Weights of a small GPT-style language model, trained from scratch on English Wikipedia.
Training: a variant of Muon for these matrices, 1017M tokens, 7760 steps.
Each number is 128 + 32 x the weight over its row's rms, rounded and kept within 0 to 255. Layers, rows and columns count from 0. The size above them is the row's rms in percent of the matrix's.

# layer 8 MLP down, 768x2304, rms 0.0283, rows 571-675, columns 0-63
size [ 99  98  99 103 100 102 101  99  96  97  98 102 100  99  98  99 102 101 100  98  99 100 101  99  98 101 100 105  99 102  98  99 102 101 101  96  99 100 100 100  99 100 100  98 103 100  99 101 100  98  99  99 102 102  99 102 100  98  99 102 100 102  98  97 103 103  98 101 102  98 100  96 102 101  98 102  98  97 103 102  98 100 100  99 101 101 102 100  97  98 102 100 100  99 103  99  98 102 100  98  99 102 100  97 102]
[[155 117  84  44 100 153 198 151 171 122 146 136 142  84 129 132  77 155 158 122 112 111 101 131 138 157  81 134  93 137 133 122  80  87  59  78  52 158  65 102 122 138 140 138 120 104 161 160 146 140 116 182  85 136 107 141 125 169 118  90 105 129 157 101]
 [119 170  67 139 114 110 220 170 101 129 155 136  43 140  88 171  82 178 125 139 100 100 162 133  77 161 123  97 108  95 114  84 128  59  81 128 118 102 105 131 133 141 179 110  99 113 177 166 134 120 115 111 124 193 150 156 155 121 137 165 125 149 130 121]
 [128  89 102 133 195 123 126 162 141  75 122 120 134 113 120 151 114 100 217 126  95  65 172 165 148 137 144 157 129 142 142 131 119 177 106  89 139 145 162 105 122  75 160 123 123 184  79  77  91 128 180  81  74  55 172 148 108 117 116 147 130 170 150 202]
 [ 85 121 129 129 154 186 114 111  88  93  93  83  93  75 164 157 141  96 107 120 148  89 159 102 105 117 129 159 131 148 159  81 159 156  65 106 156 146 124  95 180 135 172  91 120 171 121  94  94 117  99 130 179 175  95 104  48 113  86  87 173 131 182 141]
 [147 126  94 121 180 141 172 122 112 120 139 150 150 137  95 127 107 150 126 124 177 169  68 100 166  97  88  96  68 130 155 101 155 113 116 131 130 157 148 117 113  94 120 185 162 130 104 192 162  97  88  65 114 101 169 111 106 168 143 137 162 208 184 159]
 [118 127  89  97 151 150 170 129 118 115 117  87 151 101 214 110 124 131 112 123 134 171 113 118 116 160 161 100 127  97 123 142 103 136 131 103  73 148 194 157 148  99  99 102 148 135  90 149 116 134 143 165 140 109 140 138  87 145 119 107  80 163 145 122]
 [148 113 137 187 133 141 184  90 135 135 173 190 145 121 164 136 143  96 172 194 116 117 128 110 130 169 127 149 136 153 153 133 123 102 199 169  73 143 147 127  64 160 103 129 193 139 134 132 117  97 123  87 123 126 131 129 115 158 136  80 175 134 101 124]
 [159 118 134 119  92  92 102 138 138 140 186 129 116  94 135 104  91 152 158 135 138 115  94 105  93  83 108 150 176 118 171 108 123 156 138 113 124 164 101 183 148 146 169 144 110 139  98 123 143  61 148 166  69 119 161 137 196 139 147 118 134 128 125 155]
 [111 170 128 100 161 146  82  80  82 147 160 161 152 139 130 131 229 168 169 170 154  97 171 154 125 113 140 104 181  81 142 130 100 108 118 136 196 177  94 138  84 150  95 167 133 135 123 115 127  95 111 126 144 175 116 121 144  91  96 106 178 147  11 136]
 [166 168 121 130 171 115 122 100  90 125 126 112 130 169 114 114 135 149 102 116 176 132 151  74 118 124 131 149 121  94 111  94 154  78 185 142  79 109 113 111 134 156 164 158 101  81  80 104 121 100  90 145 121 149 122 160 109 215  92 117 134 103 137 139]
 [144 112 104 137 117 154 123 134 138  98  98  52 103 144 111 138 141 103 147 123  91  89 116 158 144 125 127  88  99 149 109  71 154 139 148 107 151 140 171 149 128 105 117 121 146 146  97 156  62 125 124 125 119 184 120 100  98 115 140 133 154 145 109 143]
 [143 170 131 182  82 103 139 126 111  95 105 128 121 150  99 158  90 123 119  86 153 115 169 122 121 169 109 172 179 157 139 126 137 104 108  93  89  95 141 139 132 142  97   3 136 136 152 137 115 136 189 127 118  90 104  67 138  92 146  84 125 169  74  81]
 [163 185 155 172 130 122  92 119 102 108 114 104 136  90 142 123  87 137 146 126 119 112 123 135  95 153 156  90 133 147 136 123 105  88 106 126  69 121 141 150 151 133 173 100 106 137 158 118 141 255 142  93  93 173 143 123 143 112 109 150  79 134 111 103]
 [151 168 165 162  86 137 114 122 137  84 106 125  85 165 148 123  92 103 168 122 183 165 120 174 140  96 165 130 155 136 146  88 165 141 164 100 180 115 108 123 151 171 150  99 122 136 142 133 127  92 132 152 134 194 136 116 126  87 109 127 142 104 142 185]
 [173 122 119  96 175 153 177 119 127 149 119 147 209 107 111  89 143 125  77  90 112 153 120  99 173  80 118 185 163 163  79 126 118 123 146 163 195  91 174 135  62 132  74 143 101  95 132 122 185 164 112 137 120 121 245 100 154  84 109 105 124 110 164 171]
 [150 122 164 174 110 180 213 158  92 159 154 132 121 190 118  85 107 128 163  59 160 145 118 145 133  94  97 119  86 188 118 175 114 159 192 141 167 173 118 156 118  87  94 131 139  94 136 120 151 133 134 114 192 138 132 123 174 164 143 100 137  93 131  59]
 [ 84 110 156 149  52 105  85 158  96 131 115 159 123 171 135  74 132  89 174 134 174 138 130  91 155 155 121  85  98 144 103  82 104 161 133 106  89 117  90 147 148 127 132 185 132 195 124  95 112 172 119 151  80 135 100 182  85 118  78 135 129 179 138 137]
 [146 147 103 160 120 104  90 144 134 132 174 175 118 141  99 157 115 157  29  66 151 175 153 100 139 119 155 166 130 132 147 166 116  94  83 107 137 188 116 103 119 144 140 112 124  87 140 156 111 119 104 127 147 132 188 161 196 135 113 125 155 154 139 130]
 [ 75 117  82 113 138 104 134 129  80 144 143 128 168 130 102 180 123 111 106 135 152 155 196 131 117 154 132 119 132 118 144 175 113 133 122 150  46  73 103 178 159 178  57 130 141 139  45 124 196 173 112 138  43 150 150 111  75 122  50 139 136  90 176 119]
 [147 142 171 214 157 130 155 169  92 127 166 132 168  64 114  80  89 154 167 152 197 127 126 109 178 132  89 113 138 106 113 185 143 151  81 150 141 156 111 180 134 133  92 144 150 111 155 140 165 105 133 151 118  63 141 152 117 192 151  68 117 114 136 180]
 [144 180 140  74  88 141 118 131 131  52 166 135 124 121 146 105 121 184 144 113 139 124  99  80 164 106 135 138  82 105 201 125 118 161 115 157 198  64 119 137 109 121 128 155 129  90 161 182 128 150 154 150 109 102  80 112 133  72 114 158 103  97  60 139]
 [175 167 140 115 119  84 145 205 149  99 123  98 120 154 104 114 179 178 131 111 143 195 113 169 115 157 150  99 171 122 177 151 100 147  98  40 151 117 129  85 129 140 140 155 125 185 107  95  49 182  73 143 102 126 107 102 130 123 111 131 113 156 109 114]
 [126 120 150 135 104 133 201 157 133  80 136 141 165  98 127  85 133 168 120 116 151 133 177  48 134 189 112  94 116  82 110 178 143  88 171 154 109 104 178  86 173 105 151 139 115 170 113 158 153 109  90 121  94  68  98 164 125 123 219 103 157  89 159 156]
 [ 82  87 140 149  78 142 134 124 152 109 132  27  74 124 120 132 146 113 133 143 120 159 148 168 146  75 114 106 135 108  93 106  86 140  91 132 122 136 151 124 115 152 123  73  85 111  45 138 137 150 150 164 163 154  64 153 163 119  91  88 125  83 159 162]
 [140 146  96  76 151 191 144 133 123 197 153  95  70 144 100  83 169 127 147 129 114 111 116 145 143  79 157 118 194 149 122 121 168 111 128 168 147 107 128 144 181  88  82 133 123 174 121 131 117 165 126  95 156 173 145 171  58  87 156 111 125 124 101 136]
 [102  87  62 160 107  44 130 145 141 142  76 194 137 134 184  89 163 149 145  47 147 123 147 167 128 107 159 119 115  88  81 119 119 101 114 109 117 149 177 167 122  80  99  99 116 138 112 134 150 141 156 197  62 156 165 113 156 150 156 125 129  94 100 164]
 [ 80 134 122 162 178 199 156 153 102 206 162 112 100 124  86 119 110 136 172 157 120  99 181  89 127 100  83 148 162 150 172 169 133 169  80 118 144 173 125 136 122 128 145 139 132 157 144  77 125  67  89  82 138 125 216  59 167 103  85 166  68 146 128 115]
 [145 136 108 128 191 152 125 144  84 158 136 135  75 183 124 120 140 130 105  97 209 160 147 131 161 138 139 102  91 124 160 144 107  96 159 112 108 154 102 114 181  62 142 133 172 125 152  79 176 122 130 128 155 169 186 147 172  91 122 101 156 135 126 193]
 [101 169 181 157  86 134  99 118 110 178 176 126 139 119 135 167 104 153  90 134 107 149 178 131 100 128 104  96 134 150 128 121 149 117 121 110  91 147 141 124 140 135  58 131 147 143 124 117 136 112 110  91 145  96 109 122 106  55 106 150 138  81 144 101]
 [ 99 155 129 104 179 105 208 175  97 148 169 113  80 137 104 120 116 134 139 116 111 145 142 146 116 161 147 161 111 114 128 122 106  79 128 134 140 112  96 148 132 130 127  88 120 162 146 135 137 147 155 169 136 142  97 143  82 157 172  86  95  64 141 117]
 [153 124  89 168 126 112 158  66 126 159  71 113 131 124 143 103 180  63  92  48 222  94 150  70 126  91  85 131 139 139 158 141 151 164 214 118 108 112  99 140 105 161 120 160 126 148  67 147 150 112  96 128 149  99 137  88 168  65 123 106  84 168 159 136]
 [154 139  97 173 156 133 217 134  66 149 109  92 126 133  59 101 122  78 127 165 114  87 157 120  75 107  96 168  98  94 136 163 141 161 195  93  79 179 137 158 167 140 216 142 134 145 135 114 191 178 111 176 117 135  77  91 152 127  70 156 137  94  60 101]
 [126 122 168 165 101 129  89 147 116 151  89 183  87 151 126 127 137 126 142 129 186 129 185 158 116 137 147 115  94  91 133  66 146 139 163 134 138 141 123  49 124 101  81 129 133 121 107 128 107 132 125 120  71 122 150 161 165  82  67 108 160 143  96 111]
 [118 104 169  84 132 106 173 199 150 203 109  87 125 131  96 107  88 135 215 117 125 127 132 125  95 150 100 130 110 117  78 168 121 170 105 116 146 194 141 118 102 165 181  92 164  82 129 130  97 148 163 144  71 122  85 147  52 130 164 113 135 166 204 102]
 [135  91  97 161 160  95  82 178 164 165 135 116 126 115 116 145 123  75 110  62 152  85  93 107 105 105 116 136 107 125 130 170 147 160 107 142  62 132 104 149 129 149 135 136 195  87 152 146 150 201 130 158 126  78 135 119 167 163 108 136 158 122  88 146]
 [ 82 138 192 166 121 120 147 151 126 133  80 107 110 119  85 180 120 134  84 166 122  93 118  43 138 108 111 138 104 107 136 100 140 102 164 161 139 124  87 123  66 157  70 127 110 141 191 151 153 101 135 122  84 179 118 171  67 104  99 142 119 162  96 108]
 [160 124 129 148 115 121  70 196 103 139 125 135 100  64 104  92 126 112 119 111 127  99  72 179 143 127 141 148 157 147 161 120 156 105 121 184 146  76  98 121 136 109  57 164 119  87 173 144 147 122 123 100 128 104 114 136 124 136 191 121 113 140 159 135]
 [142 122 140 117 166 116 201 170 149 128  99 110 107 163  83 163 134  93 139 154 134  89 114 145 125 134 128 144  75  98 123 118 121 171  96  88  97 116 112 118 133  96 103 111 150 121 126 156 106 129 105  70  88  62 100 151 116 124 127 146 140 118 162 145]
 [142 129  69  78 149  77  85 151 170  73 189  94 203 157 154 112  96 136 150 115 155 140 154 197 150 101 137 144 128 140 164 130 102 145 210 119 186  86 127 125  96 188 136  80 160 118  52 120 162  52 177 153 100  96 180 117 131 154  78 146 104 130 141 171]
 [220 142  96 141 115 110 191 123  99 181  98 155 145 171 157 103 101 120 125 119 156 145  92 139 101 141 132 159  98 109 157 131  98 154 166 101  62 110  94 139 184 119 167 144 169  92 153  73  82 116 132 159 149 140 147 104 163 101 148 148 170 172 145 188]
 [150 177 152 143 108 174 103 145 160 195 107 132 133 163 132  86 145 153 152 135 156 121  54 116 103 103 102 119  92  91 161 137 147 142 135 162 118 115 190 120 140  94 135 125 120 118 107 173 149 112 138 113 148 109 173 119 144 131 125 135 144 108 107  99]
 [ 84  98 174 120 125 111 154 112 100 143  84 116 150 126 156  88 143 132 158 104 159 128 161 185 194 129  83 147 140 131 118 131 148 134 143 149 154 141  79 137 123 124  53 153 174  32 151 139  75 171 125 161 119 135 102 173 132 138  99 145  85  82  93  80]
 [127 148 187 137 130 149 144 114 165 138 142 129  96 224 116  90 140 145 113  94 136  88  94 167 143 153  96 151  75 164 151 147 143 139 137 130 102 116 116 147 178 113 152 155 127 128  84 122 136 255 160 144 122 118  56 106 154 109 120 135 130 124 103 101]
 [130 180 174 133 136 114 116 121 152 157 154 198 135 142 119 166  84 138 149 135 163 159  80 135 163  79  98 137 141 154 174 110 194  94 130 139 174 121 124 117  98 141 107 134 114 112  79 110 109 136 144  76 179  77 194  84 103 125  65 107 190 117 174 136]
 [ 93 130 125 149 108 120 129 137 123 133 171  95 168  61 159 146 128 126  95 157  89 147 105 116 141 112 137 119 137 108  88 110 177 158 170  57 113  80 190 101 138 141 149 134 112  86 143  89 142 147 140 179 131 151 139  88 234 156 144 140  97 157  98  53]
 [155 166 172 112  86 102 111 134 116 100 135 208 148 142 118 124 171 159  90  86  78 155 168 108 133 126 172 117 143 130 164  98 153 127  55 136 120  92 179 143  87 180 106 150 100 135 118 181 134  79 160 140 130 161 109 130 141 156  97 178 105 171  95 121]
 [128 195  95 119 176 110  86 105 110  91  71  80 122  92  95 142 164  76 125  96 134 154 139 132 117 115 160 161 168 126 104 128 105 140 101 102  94 185 178  68 119 176  89 151 170  96 181 177 109 137 100 131  87 140 122 145 124 152 133 114 145 124 131  97]
 [134  71 133 172 164  67 150  95 129 112 102 104  89  71 138 115 113 102 116  78  80  80 107 133  98 117 188 117 162 119 153 100 127  53 135 142  58 181 122 121 107 135 115  84 119 180  79 125 109 153 118 141 127 137 185 126 143 152 121 143 163 114 157  78]
 [ 77  41 143  74 146 152 104 154 148 125 185 205 154 167 135 109 127 125 173 131  61 166 119 142 130 128 104 138 118 135 167 127 157 128 143 142  91 146 154 155 121 107 156 162 112  88 135  83  33 156 117  98 143 104 138  76 111 123  84  97 109 194 111 174]
 [139 127 127  92 108 178 100 133  84 114 163 172  86 166  79 136 153 142 143  54  98 124 170 103 124 115 146  46 121  92 144 152 136 109 137  96 143 124 124 115  96 104 118 165 155 159 152  91  76 127 123 102  43 131 116 151 137 113 145 130 138 148 117 137]
 [137 125  71 144  96 107 106 153  84 114 123 109 122 103 164 122 150  90 135  50 201 101 134 181 148 102 131 142 134 130 122  87 119  95 255  97 151 116 129 154 142 145 143  97 172 143 118  82 133 198 145 182 115  98  87 137 145 149 187 109 107 155 125 126]
 [150 143 119 153 182 168 147 100 143 126 136 172 163 150 128  56 142  85 149 127 122 123 164  89 149 154 111 107 167 161 184 128 131 114 166 114 173 112  73 170 135  92 150 174 138 112 147 121  36 157  97 131 126 127 118 150  91 155  98 127 172  60 144 155]
 [141 188 130 159 127  77 153 159  67 113 128  85 146 104 158 181 128  99  85 140 152 133 107  79 121  74 142 143  98  88  89 151 137 131 103 186 157 155  98 206 101  91 101 147 161 140 142 133 128 132 120 194 135  76  58  98 182  86 182 137 161 131  87 187]
 [126 148 111 171 131 109 111 146 168 156 199  83 115 127 128 146 125  76 128 171  83 185 115  94 112 141 127 118  60 133  91  79 104 126 167  40 106 147  99 173  71  99  63 133  91 157 187 173  79 152 118 123 170 100 143  87 154 100 180 114 115  72 108  79]
 [167 136 119  97 179 156 110 112  66 121 139 186 141 162 122 134 117 149 121 175 126  75 142 122 157 115 173 163 107 111 129 166  97 117 188 153 144 127 161  74  74  97 156 146  84  58 186 112 137 107 138  94 107 146 165  81 119 117 156 116 118 159 158 118]
 [109 163 114 179 102 144 194 117 124 203  74 116 147 104 120 121 205 118 167 195 175 146  92 165 103 189  77 137 146  73  71 154  81 106 112  56 124  78 127 102  78 109  92 183 129 133 145 154  73 196 196 111 111 118  95 115 125 117 208 125 154 133 116 140]
 [ 91 102 171 120  49 177 187 155  51 136 100  66 189 149 128 149 136  74 147  82  87  78 148  12 171 177 145  89 116 113 183 154 167 111  79 107 163 140 122 159 225 135 177 129 139 124 126 134 193  95 116 133 115 171 112 115 160 115 119 125 182  79 149 100]
 [110 135 126 147  89 139 140 143 113 138 112 102 137 113 124 202 133 164 147 151 129  69 100 134  92  60 122 107 149 122 160 139 153 152 100 131 162 113 120 125 112  96  68 103 111 130 131 146 125 141 108  86 153 152 131  81 127 119  55 163 137  77 126  96]
 [116 130  84  97 123 181 162  90 175  65 136 173 149 143 197  95 162 161 177 139 125 112 179 102  69 129 124 129 147 151 150 149  92  77 171 105 125 155  65 133 115  55 176 112 122 103 108 154 134 105 167 168 173  92 107 150 113 153 132 113 130 156 159 101]
 [162 157  73 118  95  80 144 114 201 152 137 154 104 140 129 131 159 157 121 128 180 161  80 132 144 105 163 152  72 126 133 169 122  82 177 178 156 144 104 137  99 100 136 144 120 123 143  83  96 142 182 180 130  98 168 145 151  96 184 148 136 111  87 105]
 [ 86 159 167 144 113  97 123 128 186 111 126 105 136 106 140 124 170 165  88 137 188 164  81 137 166 113 178 138  90 128 145 137 149 118 192 142  76 106 140 205 161 149 153 138  64  89 102 166 171  58 171 142 126 180 136 156 157 121 140 159  96 135  99 122]
 [102  89 126 190 110  64  73 136 160 142 150 137 128 106 146 159 164  93  96 129 130 154 150 138 113 182 138 173 118  92 105 107 124 132  49 197  80 118 155  82 136 131 123 131 112 112 102 197 167 173 102 174 118 178 141 115 147 103 115 111 138  21  95 137]
 [120  92 132 133 122 168 118 120 138  73  97 130 156 134 159 179 122 124 120 132 194 108 139 157 143 121 164 109  80 170  85 156 120 140 151 149  87 136 213 164 132 144 126 161 102 108 150  88 108 121 141 135  88 143 152 138 142 144 107 126 109 120 107 119]
 [ 43 103 147 107 178 176 126 139 146 115 109 182 129  81 145  79  81 192  89 141 113  99 134  87 152 141 101 116 119 113 185  92 108  85 125 140 175  85 132 129 107  87 123 124 130 131 116 102 184 185 104 107 103 167 136 123 121 144 101 115 123 166 111 164]
 [114  94 129 135 126  89 185 167 204 128  84 101 138 106 139 197  87 164 156  57 120 144  85 125 119  95  88 116 186 177 149 138  77 157 127  46 110 134 129  71  60 148 102 166 170  92 130  85 102 124 143 189 121 131 130 145 127  66 139 131 141 100 116 114]
 [133 128 141  91 140 208 127 106 127 116 187 153 154 116 138 158 137  87 177  78 168 115 121 130 115  79  59 110  63 103 137 134 118 116  90 106  59 157 165 105 119 152 118 152 179 128 149 133 207 135 141 103  94 122  95 109 122 101 135 116 136  97 134 131]
 [117 191  85  85 119 195 104 124 161 110 140  53 126 162 179  65  78 106  81 149 117 113 139 183  97 156 120 120  95 110  93 166 179 111  55 170 142 112 131  50 114 141 138  99 133 102 116 177 156 120 138 146 114  71 116 127 151 145  75 130 163  68 104  62]
 [162  94 104 103 125  92  80 127 116 189 100 165 133 131 107 107 133 149 160 130 105 139 118 115 161 148 144 117 139 131 133 107  96 139  59 145 123 112  92 182 134 131 124 141 153 146  72 153  74  86 134 164 126 173 105 166 143 140 185 148  76 152 122 108]
 [174 210  62 136 118 131 180  83 188  62 116 157 131 112 131 184 142 176  95 187 124 131 132 133 154 178  90 106 140 135 100 181  82  94 165 138  60  92 160 125 121  91 129 139 140 124 134 161 121  70 134 100 127 149  91 120 151  91 104 112 132 122 160 113]
 [ 93 118 169 127 102 122 116 118 124 127 130 163 149 141 141 101 110 144 150 128 142  98  77  99 114 107 142 115 193  55  72  83  45 123 168  82  76 166  91  78 114 135 113 126 125 134 166 110  69 157 123  94  90 174 127 119 123 134 111 106 116 141 177 109]
 [138 131 155 106 196  84  95 111 179  93  97 157 103 118 104 137 118 102  91 117  91 141 139 163 107 161 170 152  95 103  60  72 121 182 102 136 167  92 119 122 162 149 179 112 163 127 118 124 143 108 159  92 121 133 161  55 109 108 172 154 133 137 138 170]
 [119 148 122 102 140 176 141 162  56  96  88 147  96 117 156  97 127 188 194 140 143 139 127 130 121 171 122 134 191  94  99  25 186 160 101 122  72 129 106 129  87 122   0 169  72  81 100 190 153 137  68 107 115 137 143  88 113 109 124 153  87  84  93 124]
 [ 87 116 101 167 143  41 111  76 130 128 183  81  97  56 142  87 119 131 129 122 176 125  92 108 144 138 131 140 187 177 159  91 176 134 125 148 109 116 131 129 164 137 149 122 153  99 150 115  96 140 175 160  98 133 145 139 168  98 106  74 182 122 173 144]
 [131 130 152 191 121 146 122 170 128 114 166  83  71 148 134 130 117 141  60 154 151 126 169  93  91 149 166 132 162 160  62 113 134 147  33 143  90 151 117 117 108 107 154 118 149  96 142 137 150  92 122 114 113 147 137  94  94 117 164 134 124 191 135 127]
 [127 151 153 123 126  67 144 176 149 157 125  90 161  95 146  70 157 125  69 117 159 129 101 125 103 135 106 116 197 111 117 108 143 129 140 130 149 129 177 128  76 116  89 133 187 207  54 102 162 157 147 161  93 169 164 150  98 176  54 121  71  95 117 150]
 [134 114 126  90  97 114 129 114 123 111 128 124 124  89 118 188 124 119 137 151  60 139 162 106 125 127 124 107 128 106 179 106 109 169 122 133  86 186 163 108  96 112 125 103 111 129 102 125 160 116 153 165  96 139 127 143 116 131 188 149 125 120 145 127]
 [146 146 127 127 104 142 146 123 167  87 112 140 106 133  79  90 136 124  87 166 127 122 127 147 101 144 120 121 168  80  88 169 147 131 162 140 113 124 146 138 144 161  43  83 147 129 161  72 139 104 120  92 115  66 106 146 110 144 158 121 172 152 124  76]
 [100 129 109 127 107  61  77 121  94 151 152 175 157  75 113  63 139 119  80  54  97  92 144 128 104 117 122 146 164 122 135 115  94 133 199 109 197 106 173 144  73 170 118 121 148  77 122 174 107  50  85  43  37  83  99 132 116 182 141 121 140  94 114 143]
 [154 115 114 133  86 148 146 149 139  94  90 131 184  66 103 101 150 167  97 130 191 201 128 133 155  98 159 126 139 179 111 199 106 127  80 123  46 118 115  94 184 133 190  72 154 177 126 104 167 149 148 101 141 147 133 112 150 156 125 143 150 145 120 159]
 [159 149 164 134 101 172 106 152 114 164 128 123 110 153 127 183  59 171  78 110 171 115 152 141 106  89 156 140 120 131 118 120  95  93 229 155 152  55 119 160  84 120  45 176 138 185 146 122 152 138 110 160 121 128 190 188 130  78  91 154 127  88 106 100]
 [124  89 108 101 104  91  71 151 132 121 115  89 101 142 156 176 170 101  95  54 110 115 121 108 148 163 139 132 115  83  58 120 148 247  59 114 131  98 148 123 100  81  91  85  71 128 150 115  93 203  83 130 139 138 142 150 131 135 101 162 103 132 161 102]
 [149 132 184 133 167 165 154 154 156 200 131 156 208  66 148  95 176 151 141  85 113 158 142 109 160  97  98 151 114  98 155 150 160 110 139 160 143  80 134  82 103 158  70 122 155 126 115 140 134 110 124 144  93  77  85 132  53 165 110 163 133 115 125 188]
 [125 146 180 105 166 145  83 146  75  87  81 112 125  84 107  97 108 191 157 120 110 170 140 130 130 133 105 206 109 130 132 154  94 142 100 179 126 126 130 127 149 109 194 139 138 143 119 160 134 153 159 155 128 159 187 134 109 132 104 118 161 148 164 164]
 [ 90  93  78 143 147  93 122  98 167 128 122  95 113 148  81  94 126 142  67 173 187 125 127 156 123 145 167 130 194 117 173 178 126 147 161  81 163 170 104 130 134 180 159 150 134  72 142 158 128 144 149 113 157  82 126 144 136 130  88 189 153 144 107  96]
 [144 116 143 185  66 173  74  96  60 153 124  98  81  93  96 151  93 180 130 138 177 109 105 178  94 147 106 145 123 138 210 137 121 112  61 105 131 162  74  87 114 126 139  95 147 173 106 112 120 101 181 112 104 139 156 125 123  98 149 108 129  69  84 107]
 [160 110 117 131 105  69 117 202 165 144 146 109 184 145 110 115 152 147 134 156 169 104 107  72  95 147 130 124 137 117 147 129 207 148  92 122 105 114 140 101 123 167 155 151 211 130 165 101 142 116 146  78 143  87  90 123 165  95 104  99 108  86 117 157]
 [164 167 105 169 102  85 115 142 176 131 145 113 158 147 140 189  57 139 145 148 101 131 166 139  78  97  91  70  77 129 139 110 120 131 106  91 197  85  96  99 102 136 137 130 111 101 113 140 106 176 101  95 164 178 115  85  90 137 116 178 142 110 119 119]
 [165 111 115 109 184 121 101  97  89 143 118 129 182 122 111  53 156 105 168 102 160 128 128 116 112 138 172 128 170 125 131 124 125 125 153 137  99 151 125 120 164  86 171 100 163 109 176 156 137 168 132 188 138 121 166 168 126 111  73 172 130 132  94 130]
 [ 76  79 108 129 110 168 114  88 130 154 105 139  98 180 153 115 144 185 153 149 143 128 140 139  95 167 129 123 117 155 120 171  96 121 104  73 176 101 129  29  86 141 188  75  71 155 130 134 175  75  62 119  97  72 106 102 144 146 135  83  99 170 189 118]
 [106 141 156 114 126 153 110 114  67 162 154 161 115 129 109 170 140 112 135 124  58 114 128  97 116 179 111 113 113  94  96 183 134 159 140 107 222 141 103 135  98 102 100 187 199 140 126 131 111 153 134 121 140 177 134 131 119 139  99 151 116 111 147 123]
 [117 165 124 215 167  89 142 179 143 139  80 116 144 186 156 106 168 139 163 125  85 109 124 111 155 165 101 128 157 117 133  93 155 120 134 190 141  66  95 171 151 168  72 143  79 120 197 121  94  49  91 132 122 126 151 129 155 110 132  82 147 145 113 158]
 [149  98 140  91  95 185 183 119 187  93 105 117  75  88 187 119 118 172 104 150 103  97 134 133 132 115  68 152 102 154 173 165  98 117 147 140 117 124  74 160  66 137 102 177 103 169 120 111 159 108 105 132 165  55 128 120 121 124 137  98 116 128 121 157]
 [161 141 102 125 199 156 126  79 107 163 154 174 169  30 214  97 143  80 112 164 140  86 109 137  47  97 117 156 158 125  99  46 176 139 132 142 141 113 149 139 151 140 123  68 100 107 130 159 166 135  91 143 145 146 175 102 118 128 165 134 127 155 130 181]
 [128 107 184 144 109  61 103 104 113  63  89 188 176 165 148 119 160  76 125 178 129 117 168 101 148 145  92 130 104 185 117 181  95 120  95 150  33 140  86 128 152  92 125 140 120 140  98 131 159  97 166 123 130  92  83 135 106 128 152 147 132 169 130 129]
 [127 186 159 143 175  94 123 164 120 130 149  88 151 109  99 124 136 117 173 151 131 132 146 196 140 151  84 119 144  98 113 113 128 106 163 192 125 187 172  83 189 129 149 108 130 137 131  76  35 118 125 156 150 136 175 108 168 109  95 105 143 158 154 100]
 [127  97 198 144  67 128 118 136 139  94 166 106 114 128  84 132 111  79 126 107 148 160  96 104 113 138 120 116 146 106 159  70 134 104 132 169 126 105 147 105 186 134 148 138 155 179 129 113 175 110 138 105 110 137 106 116 135 119 116 131 201 125 108 110]
 [146 109 109 145 122 186 182 108 109  66 122 145  95 122 135 117  74  85  94 118 104 151 144 163 155 149 139 111 104  77 187 159 140 147 124 126 167 141 163 109 136 131 105 172 141 165  85 131 142 160 143 142 159 164  80 120 138 128 130 121 163 170  98 101]
 [141 159 104 153 156 122 140 157 166 148 146 171 171  84 147 107 138 159 169  78 116 102 138 138 112 137  85 105 136 193 119  54 184 196  89 124 116 114 113 183 114 172  88 187 123  84 173 103  82  95 186 112 152  97 156  54 120  92 127 101 122 136  76 138]
 [ 67 181 101 133 102 131 148 151 137  93 165 114 132 146 179 182 104 148 178 113 139 107 108 113 132 111 117  89 120 135  73 187 146 129 173 183  85 116  88 117 144 129 118 112 113 126 161 155 133 101 191 140 154 164 126 109  97 144 107 124 161 177 140 147]
 [102 138 143 120 125 144 122 138 128 106 127 130 149 115 105  86 129 128 201 159 118 148 177 102 106  76 153 155 113 101 107 185  88 125 130 139 126 132 161  89  62 109  77 168  86 139 110 121 146 100 128 153 136 180 161 125 128 142  95 150 149 169 108 128]
 [138 165  64 136 149 168  48 158 169 156 163 107 166 153 142 141  86 106  24  84 158 204 116  87 149 115  94 111 108 151 161 159  81 131 145 122 110 153 107 132  98 208 166 176 171 113 166 148 141 180 149 122 146 130 104 194 120 173 185 125 166 123 104 143]
 [ 95  90 155  69 154  95 120 144  66  97 112 142 218 197 151 121 123 123 146 138 112 136 132 105  96  91 152 132 115  73 143 155 129 146 163 156 189 165 151  78 157 160 163 115 130 144 134 128 118  68 100  89 162 134 120 122 134 107  99 159 127  74  70  97]
 [147 112 142  75 144 118 112 155  84 155 114 166 138 142 104  82 119 141 121 179 146 116  97 108 118 161 133 135  69 138 152 130  64 160 113 139 104 137 131  84 107 141 118 139 136  97 153 153 178 161 135  57 144 121 130 108 173 165 154  97  98 140 168 115]
 [143 166 130  98 130 183 147  76  79 116 121  75  88  44 144 123  95 119 155 177 121 160 116 223 132 105  90 158 187 104 130  90 126 145 142  79 127 111 151 129 103  90 151 130 195 132 117 152 109  48 134 117 134 172 134 181 154 118 124 116 110 157 159 134]
 [133 101 127 157 125 101 101 157 175 129 114 107 125 139 111 129 173 139 165 115 118 126 105 133 153 121 138 141 138 102 103 130 108 156  72 120 170 100 149 123 177 139 159 102 126 130 199 128 191  74  82  84 144 136 113 144 166 159 223 147 124  50 126 133]]